From a checkpoint of a small transformer trained on Wikipedia: 2 heads of 128, MLP 704 SwiGLU.
Each number is 128 + 24 x the weight over its row's rms, rounded and kept within 0 to 255. Layers, rows and columns count from 0. The size above them is the row's rms in percent of the matrix's.

# layer 7 MLP down (transposed), 704x256, rms 0.0843, rows 512-528, columns 0-63
size [103 104 101 105  99  98 103  99 104 102 102 100 103  97 102  89 104]
[[136 128 120 153 102 134 167 127 141 129 114 128 134 162 139 144 160 122 164 144 120 124 153 180 147 132 115 109 118 118 145 152 129 137 145 154 122  54 136  98 139 128  93 114 127 126 130 131 114  99 123 117 128 174  91 173  97 109 141 116  91 145 114 148]
 [113 140 143  91 101  84 147 168 129  92 109 137 132 138 110 132 157 136 117 134 112  91 117 133 115 127 164  72  93 121  95 111 149 125 112 137 126  99 116 162 180 103 131 150 139 119 133 148 116 150 121 160 109 153  84 105 124  93 117 106 134 120  88 118]
 [ 71  87 116 119 120 141 112 123 114  58 128 147 184 152 113 143 125  97 119 170 103 128 108  93 136 113 166 112 110  94  96 128 103 127 121 163 181 115  88 139  84 123  96 115 134 109 159 148 120 101 103 157 131 121 148 126 154 166 112 109 116  91 113 151]
 [124 143 121 133 121 153  77 131 165  75 158 173  91 130 137 161 118 170 127 124 106 145 139 130 139 119 154  90 153 112 132  98  67 109 168 133 151 170 143 141 126  82  76 116 120  87  92 157 172 145 121 127  72 124 121  97 138 116 125 128 131 129 120 126]
 [114 121  81 154 147  99 116 147 111 162  95  92 130 131 130 154  98 114  93 108 137 100 101 106 156 159 147 139 111 120  87 154 117  94 119 117 125 124 105 122 117 170 107 118 110 114 124 156 130  81 134 100 131 127 139 148 173  95 181 132 112 120  80 128]
 [130 114 113 120 139 136 112 135 157 123  92 127 120 176 127 131 115 134 153 128 169 134  93  32 123 166 106 125 154 136 171 107 118 162 184 125 143 121 151 159 143 121 135 158 104 159  96 143 174 158 133 110 127 166 121 137 102 107 142 137 115 127 120  85]
 [135 136 162 110 141 109 155 147 112 109 102 145 135 102 126 123 111 124 116 160 129 109 110 131 144  97  88 149 146 123 114 188 144 110 149 138 145 203 111 129 103 105 133 117 170 122 138 159 167 156 125 156 166 135 118 102 124 141 133 132 145  82 108 135]
 [216  86 155 107 162 108 135 142  93 103 101  93 155 132 121 143 111 142 128 120 115 133 125  56 134 126 118 170 100 115 183  95 121 148 108 138 119 122 102 114 119 110 111 135 175 126 144  97 141 125 153  94 129  87 152 119 112 168 118 141 125 118  84  75]
 [ 89  84 135  99 130 124 119 167 122 100 147 134 128 127 113 120  88 142 140 148 128 136  88 160  95 115  97 134 119 126 152 150 117  98 138 107 146  90 115 178 110 128  76 157 150 130 123 156  98 178 117 112  90 141 120 137 100 104  84 152 122  87 119 144]
 [ 97  87 110 143 147 130 120  65 148 145 112 115 121 158 113 117 166 158 142  68 139 124  75  91  87  97 129 168 143 100 128  86 118 156 113 129 129 100 140 172 158 153  98 112 159 134 108 115 102 142 116 137 126 142 136 110 143 138 131 159 116 133 147 110]
 [118 130 169  98 112  96 120 120 154 144 133 107 100 135 105 121 152 103 122 167 149 101 107 118 122 106 126 148 134 178 120 108 160 137 126 146 131  59 116 117 155  88 172  69 154 119 151 118 144 189 102 160 170 173 104 138 177  79 163  90 135 159 138 104]
 [120 128 130 118 179  97 149 171 135 129 165 127 123 143 138 137 102 108 137  98  84 174 185 145 115 144 154 112 121 111 115 106 139 134  82 124 180 115 136 135  96 120 127 101 127 118 152 137 100 136 144 138 133 125 131 121 102 122 129 108 142 105  89 127]
 [152 132 144 150 138 113 146 153 143 156 113  98 121 115 194 108 133 107 134 120 126 109 123 161 126  78 133 106 105 127 117 108 111 132 141 110  86 150 132 123 157  81 139 133 149 150 129 123 158 136 135 127 124 109 145 126 127 106 133 180 142 132 126 112]
 [109 110 111 138 125 130 115  77 160 151 151 144 106 101 126 159 118 157 123 122 145 171 146 152 171 131  98 122 101 142 129 180  81 165 137 114 119 109 132 151 153 134 168 113 120 151 108 120 117 138 110 143 164 122 115 138 135 165 127 119 124 115 155 114]
 [138 103 145 131 146 106 117 119 148 124  86 131 128 124 110 138 155 123 103 143 157 130 146  42 127 111 139 166 120 150 117 103 111 164 156 114 100 124 148 101  67 135 111  92 177  91 112 123 152 115 144 130 109 132 131 115 135 124 131 125  90 143  94  90]
 [184 137 137 150 150 104 130  89 152 136 179 140 133 138 131 139 135  87 133  98 134 126  91 228 135 112 153 106 170 103 115 119 148 157 156 136 125 134 131 117 134  99 125  93 121  84 113 109 150 171 129 136 141 159 116 148 122 135 170 138  91 116 108 131]
 [122 154 113  70 140 132 132 129 133 134  91 151 134  89 145 105  96 128 123 154 120 133 122 191 144 165  87 118 115 147  93 144 151 121 130 107  96 110 130 116  95  97  78 106  99 134 176 203  86 127 119 134  82 119 165 152 129 138 129 130  86 131 122 178]]
# layer 7 MLP gate, 704x256, rms 0.0906, rows 513-528, columns 0-63
size [102  98 105 103 100 102  96 106 100  97 105 100  92 103  91  99]
[[140 154 133 134 167 111 135 133 102 129 142 146  90 149  98  79 120 153 162 136 155 136 107 135 125 102 121 122 163 132 143 133 147 119 175 116 103 112 132 145 153 163 117 120 121 161 115 106 110 110 129 127 107 144  76 171 113 109  81 107 127 134 119 114]
 [ 93 112 153 100 138 116 155 106 163 146 146 100 175  72  75 118  73 134 134 140 169 145 111 161 108 169 158 141 132 120 124 106 135 100 143 147 120 113 136 168 160 131 134 116 117 115 117 118 158 126 146 129 132 158  85 165 126 139 148 108  93 125 123 113]
 [121 127 136 147 119 104 142 165 119 106  86 130 121 147 108  90 116 107 120 125 162  92 127 140  96 125 175 113 113 129  79 127 100 163 154 126 126 126 109 146 120 145 133 107  96 128  96 117 134 135 102 152  85 159 153 144 164 101 159 155 123 173 154 136]
 [157  71 128 135 146 131 109 146 124 133 136 108 129 116 140  85 100 117 132 164 127 139 138 149 114 130 110  92  92  77  79  73 161 153 111 146 122 123 135 143 121 120 131 129 122 105  90 127 139 105  89 171  86 163 113 111 127 126 164 148  82 128 161 127]
 [109 131 142 119 157 108 123 154 116  86 134  73 148 116 130 128 147 158 102 150 160 137  99 144 119 134 124 102 102 142 129 146 152 118 124 136 144 139 130 163 131 130 125 100  92  98 109 130  84 130 137 169 134 154 137  99 169 148 122 130 103 124 128  81]
 [109 160  93 155 148 158 152 138 150 152 124 111 136 136  99 112 116 153 135 132 178 119 147 160 146 127 166 166 136 152  71 125 117 105 115 109 136 122 187 120 181 120 134 156 124 109 133 134  97 113  97 136 136 126 115 173 120 145 160 147 119 137 132 149]
 [120 158 140 138 142  74 147 143 122 152 109 129 146 145 136 128 143 107 139 157 140 187 109 139 124 110 167 164 138 150 147  95  85 155 105 148 104 168 124 123  82 110 142 121 170 127 121 117 135 110 131 169 134 119 104 192 121 155 152 154 137 101 144 108]
 [128 144 121 147 119 129 158  93 127 159 105 141 136 130 100  96 137 114 141 116 135 126  98 132 133  80 147 157 140 117 107 141 110 146 123 163  95  99 128 113 137 120 102  90 129 105 155 128 135 133 141 140  76 127 156 180 115 101 151  96 136 165 106  98]
 [104 105 114 157 173 136 152 119 125  90 179 136 140 112 147 100 151 171 143 139 101  97 108 121 124 127 160 143 105 111 108 130 132 166  82 134 103 136 134 137 189 136 113  91 129 145  64 115 111  91  69 165 135 115 104 115 125 123 109 133 166 163 157 103]
 [ 88 119 133 126 130 125 123 132 130 130 115 132 162 113 136 102 161 126 157 166 135  72 184 165 145  99  94  98 135 158  80  86  74 105 100 114 125 115 150 147 166 113  91 128 120 117 161 177 118 104 102 188  83  99  98 135 121 121 153  84 114 128  96 123]
 [118 166 128 127 149 111 123 174 153 129 138 105 124  86  89 172 110 114 179 138 119 155 111 126 115 103 165 104  76 119  96 192 131 139 130 121 101 148 126  99  86 100 136 102 126  94 104 144 160 118 131 126 111 165  94 149 144 172 185 126 156 130 121  90]
 [139 152 177 123 141  98  99  93 152 148 144 144 123 138 123 126 111 124 114 171 148 114 162 151 159 141 120 111 131 107  97 142 149 104 139 130  82 137  86 137 126 105 129 140 125 141 151 114 102 113 105  93 167 149 133  81 165 162 102 123 136 151 138 117]
 [109 123 159 154 112 140 116 150 129 148  94 107 170 109  78  79 125 151  99 109 175 125 154 119 138 129 156  97 106 110 185  94 132 111 126 105 136 140 140 115  82 119 127 109 102 113 161 131 121  88 148 140 110 138 118 103  92 153  90 136  86 118 112 109]
 [135  99  97 113 115  90 128  89 146 150  97 111  92 107 133  98 115 154 132 147 132  92 140 152 117 101 131 140 120 134 128 114 102 164 121 139 131 157 127 156 128 151 150 143 143 144 141 134 141 141 147 131 110 164 127  99 156 111 109 123 142 140 127 134]
 [152 122  93 110 129  93 138 115 138 149 106 123 129 131  99 141 136 134 104 123 103 167 127 145 106 153 144 131 133 139  76 141  76 119  87 131 179 136 128 100 122 136 189 109 143 131 111 146 134 143  95 113 137 129  99 156 149 154 128 124  80 130 103 126]
 [167 157 136 139 196 122 128 140 114 151 181 150 149 156 110 138 157 134 112 103 100 129 136 137 142  90 123 106 137  67 153 165 114 141 116 168 136 146 109 133  90 111  86 106 115 127 215 110 123 174  61  93 116 176 106 168 139 135 159 118 151 115 133 132]]
# layer 7 MLP up, 704x256, rms 0.0855, rows 513-528, columns 0-63
size [101 101 104 100 100 104  99 105 100  99 104 103  96 101  88 104]
[[118 159 127 135  91 152 148 124 161 125 119 144 113  82 120 165 128 127 124 130 141 111 124 105 130 118 102 132 112 120 117 131 133 121 139  84 140 148 138 155 141 105 150 147 176  95 128 113 154 120 111 141 123 116  91 149 105 143 141 120 132 147 150 124]
 [141 114 104 119 142 141 167 100 101  96  95 131 170 136 104 122 159 144 104 113 117 121 166 128 137  98 141 152 122  80 139 142 136 116 130 143 118 139 111 161  98 130  82 110 137 116 125 110  89 155 143 125 122 125 133 149 112 145 143  97 136 130 117 104]
 [149 154 118 122 141 188  84 116 121 137 125 141 148 129 146 106 114 137 138  88 133 109 108 138 162 140 136  89 120 121 146 125 126 148 139 174 153 162 177 107  89 137 131 140 148 102 115 107 121  75 130 157 144 149 137 112 111 129 131 136 108 144 152  87]
 [125  82  73 139 113  67 135 142 106 141  82 135 162 130 120 149 132 118 157 106 112 137 121 136 119 133 136 121 107 138 149 146 146 127 140 136 127 116 153 180 101 124  75 123 125 170 184 136 122 105 113 111 109 127  83  70 131 113 131 186  93 188 130 109]
 [122 132 136 159  96  68 121 148 136 115 122 125 117 158 124  93 146 127 136 114  94 138 106 139 145  87 153 117 124 124 122 162 145 135 142 179 116 126 120 137 114 108 118 119 159 153 103 150 139 147 147  83 153 169 126 101 117 114 123 127 121 119 106 123]
 [ 90 146 152 129 133 121  98 140 132  94 107 134 156 111 110  93 125 121 117 115 104 132 116 147 103  68 133 124 102 140 118 149 104 107 123  80  95 138 130 100 107 151 141 128 131 122 177 149 115 135 119 107 133 145 146 165  98 135 151 100 134  73 122 137]
 [ 91 138 101 147 137  78 104  98  82  90 118 176 119 119 115 154  76 184 150 155 124 135 126 136  70 141 124 101 138 109 132 122 139 141  93  62 125 157 102 133 121 165 150 134 124 115  99 112 131 131 124 143 111 135 129 147 151 101 124  98 113 134  94 136]
 [144 123 107 147 148  71 106 174 127  80 144  93 138 115 102 124 106 132 120 140 185 148 112 103  87 149 133 105 149 108 159 147 114 118 117  71 162 116 143 155 160 129 100 115 137 120 134  85 130 158 158 107 145 123 116 134 134 128 122 142 125  83  93 137]
 [168 155 119 180 155 121 118 162 169 134 109 165 131  93 102  93 120 111 148  99 147  84 140 138 151 100  87 166 126  85 103 109  90 136 111 137 117 120 127  91 147 100 104 102 122  91 109 126 127 101 172 148 120 166 133 120 102 118  92 136 122 123 141 149]
 [ 98 109 155 125 101 138 122 140 131 129 150 145  98 109 129  81 130 105  93 105 102 120 126 143  76 169 139 132 147 144 104 142 130 166 132  96 161  91 116 100 150 134 176 126 171 170 104 138 121 112 102  98  96 140 161 152 123 106 183 130 147 128 120 154]
 [160 109 117 104 123 112 113 102 133 161 156 164 105 124 126  92 118  93 116 127 124 152 140 143  90 178  98 152 122 131 137 150 136 117 172 137 153 105 105 101 132 123 126  78 115 141 143 164  95 150 111 113 124 128 167 136  98 116  99 124  90 106  90 110]
 [142 157  86 107 142 126 124 105 120 136 121 113  87 124  85 137 133 161 178 111 147 167 119 124 101 116 162 127 172 124 125 145 117 133 123 102 173 163 203  49 134  69 126 165 156 129 129 124 141 124 155 140 135 118 135 147 186 109 158 117 141  86 119 133]
 [124 152 142 148 116 159 135 128 127 103 109  90 130 139 137 107 123 154 148 102 118 160 144  89 137  87  96 114 149 158 117 111 180 134  97 140 147 123 121 188  73  94 143 169 107 146 131 100 118  93 136 105 107 108 136  96 108 108 117 158 150 107 101 143]
 [125  79 125 105 147  69 102 121 138  89 117 176 115  96 104 139 118 126 160 133 157 107 106 145 109  91 139 117 153 142 112 133 111 112 142  86 119 145 109 124 102 172 103 115 176 150 111 114 120  74 156 132 109 133 135 127 110 117 143 136 103  89  77  98]
 [122 151 138 131 104 123 145  97 159 121 169 120 158  93 143 114 112 123 173 136 175  97 104 118 158 153 101 113 117 136 155 122 123 140 158  93  95 129 138 186 113 112 113 113 108 126 144 103 137 139 140 117 118 142 152 104 115 165 191 100 114 133 117 100]
 [153 152  93 137 125 104 130 151 145 146 142  91 147 139 132 127  89 114 127 157 109 115 150 125 145 139 140 126 130 124 108 135 142  99 114  93 135 125 128 134 141 122  96  83 103 137 118 172 119  91 127 154 102 130 122 150 144 128  89 146 109 140 129 128]]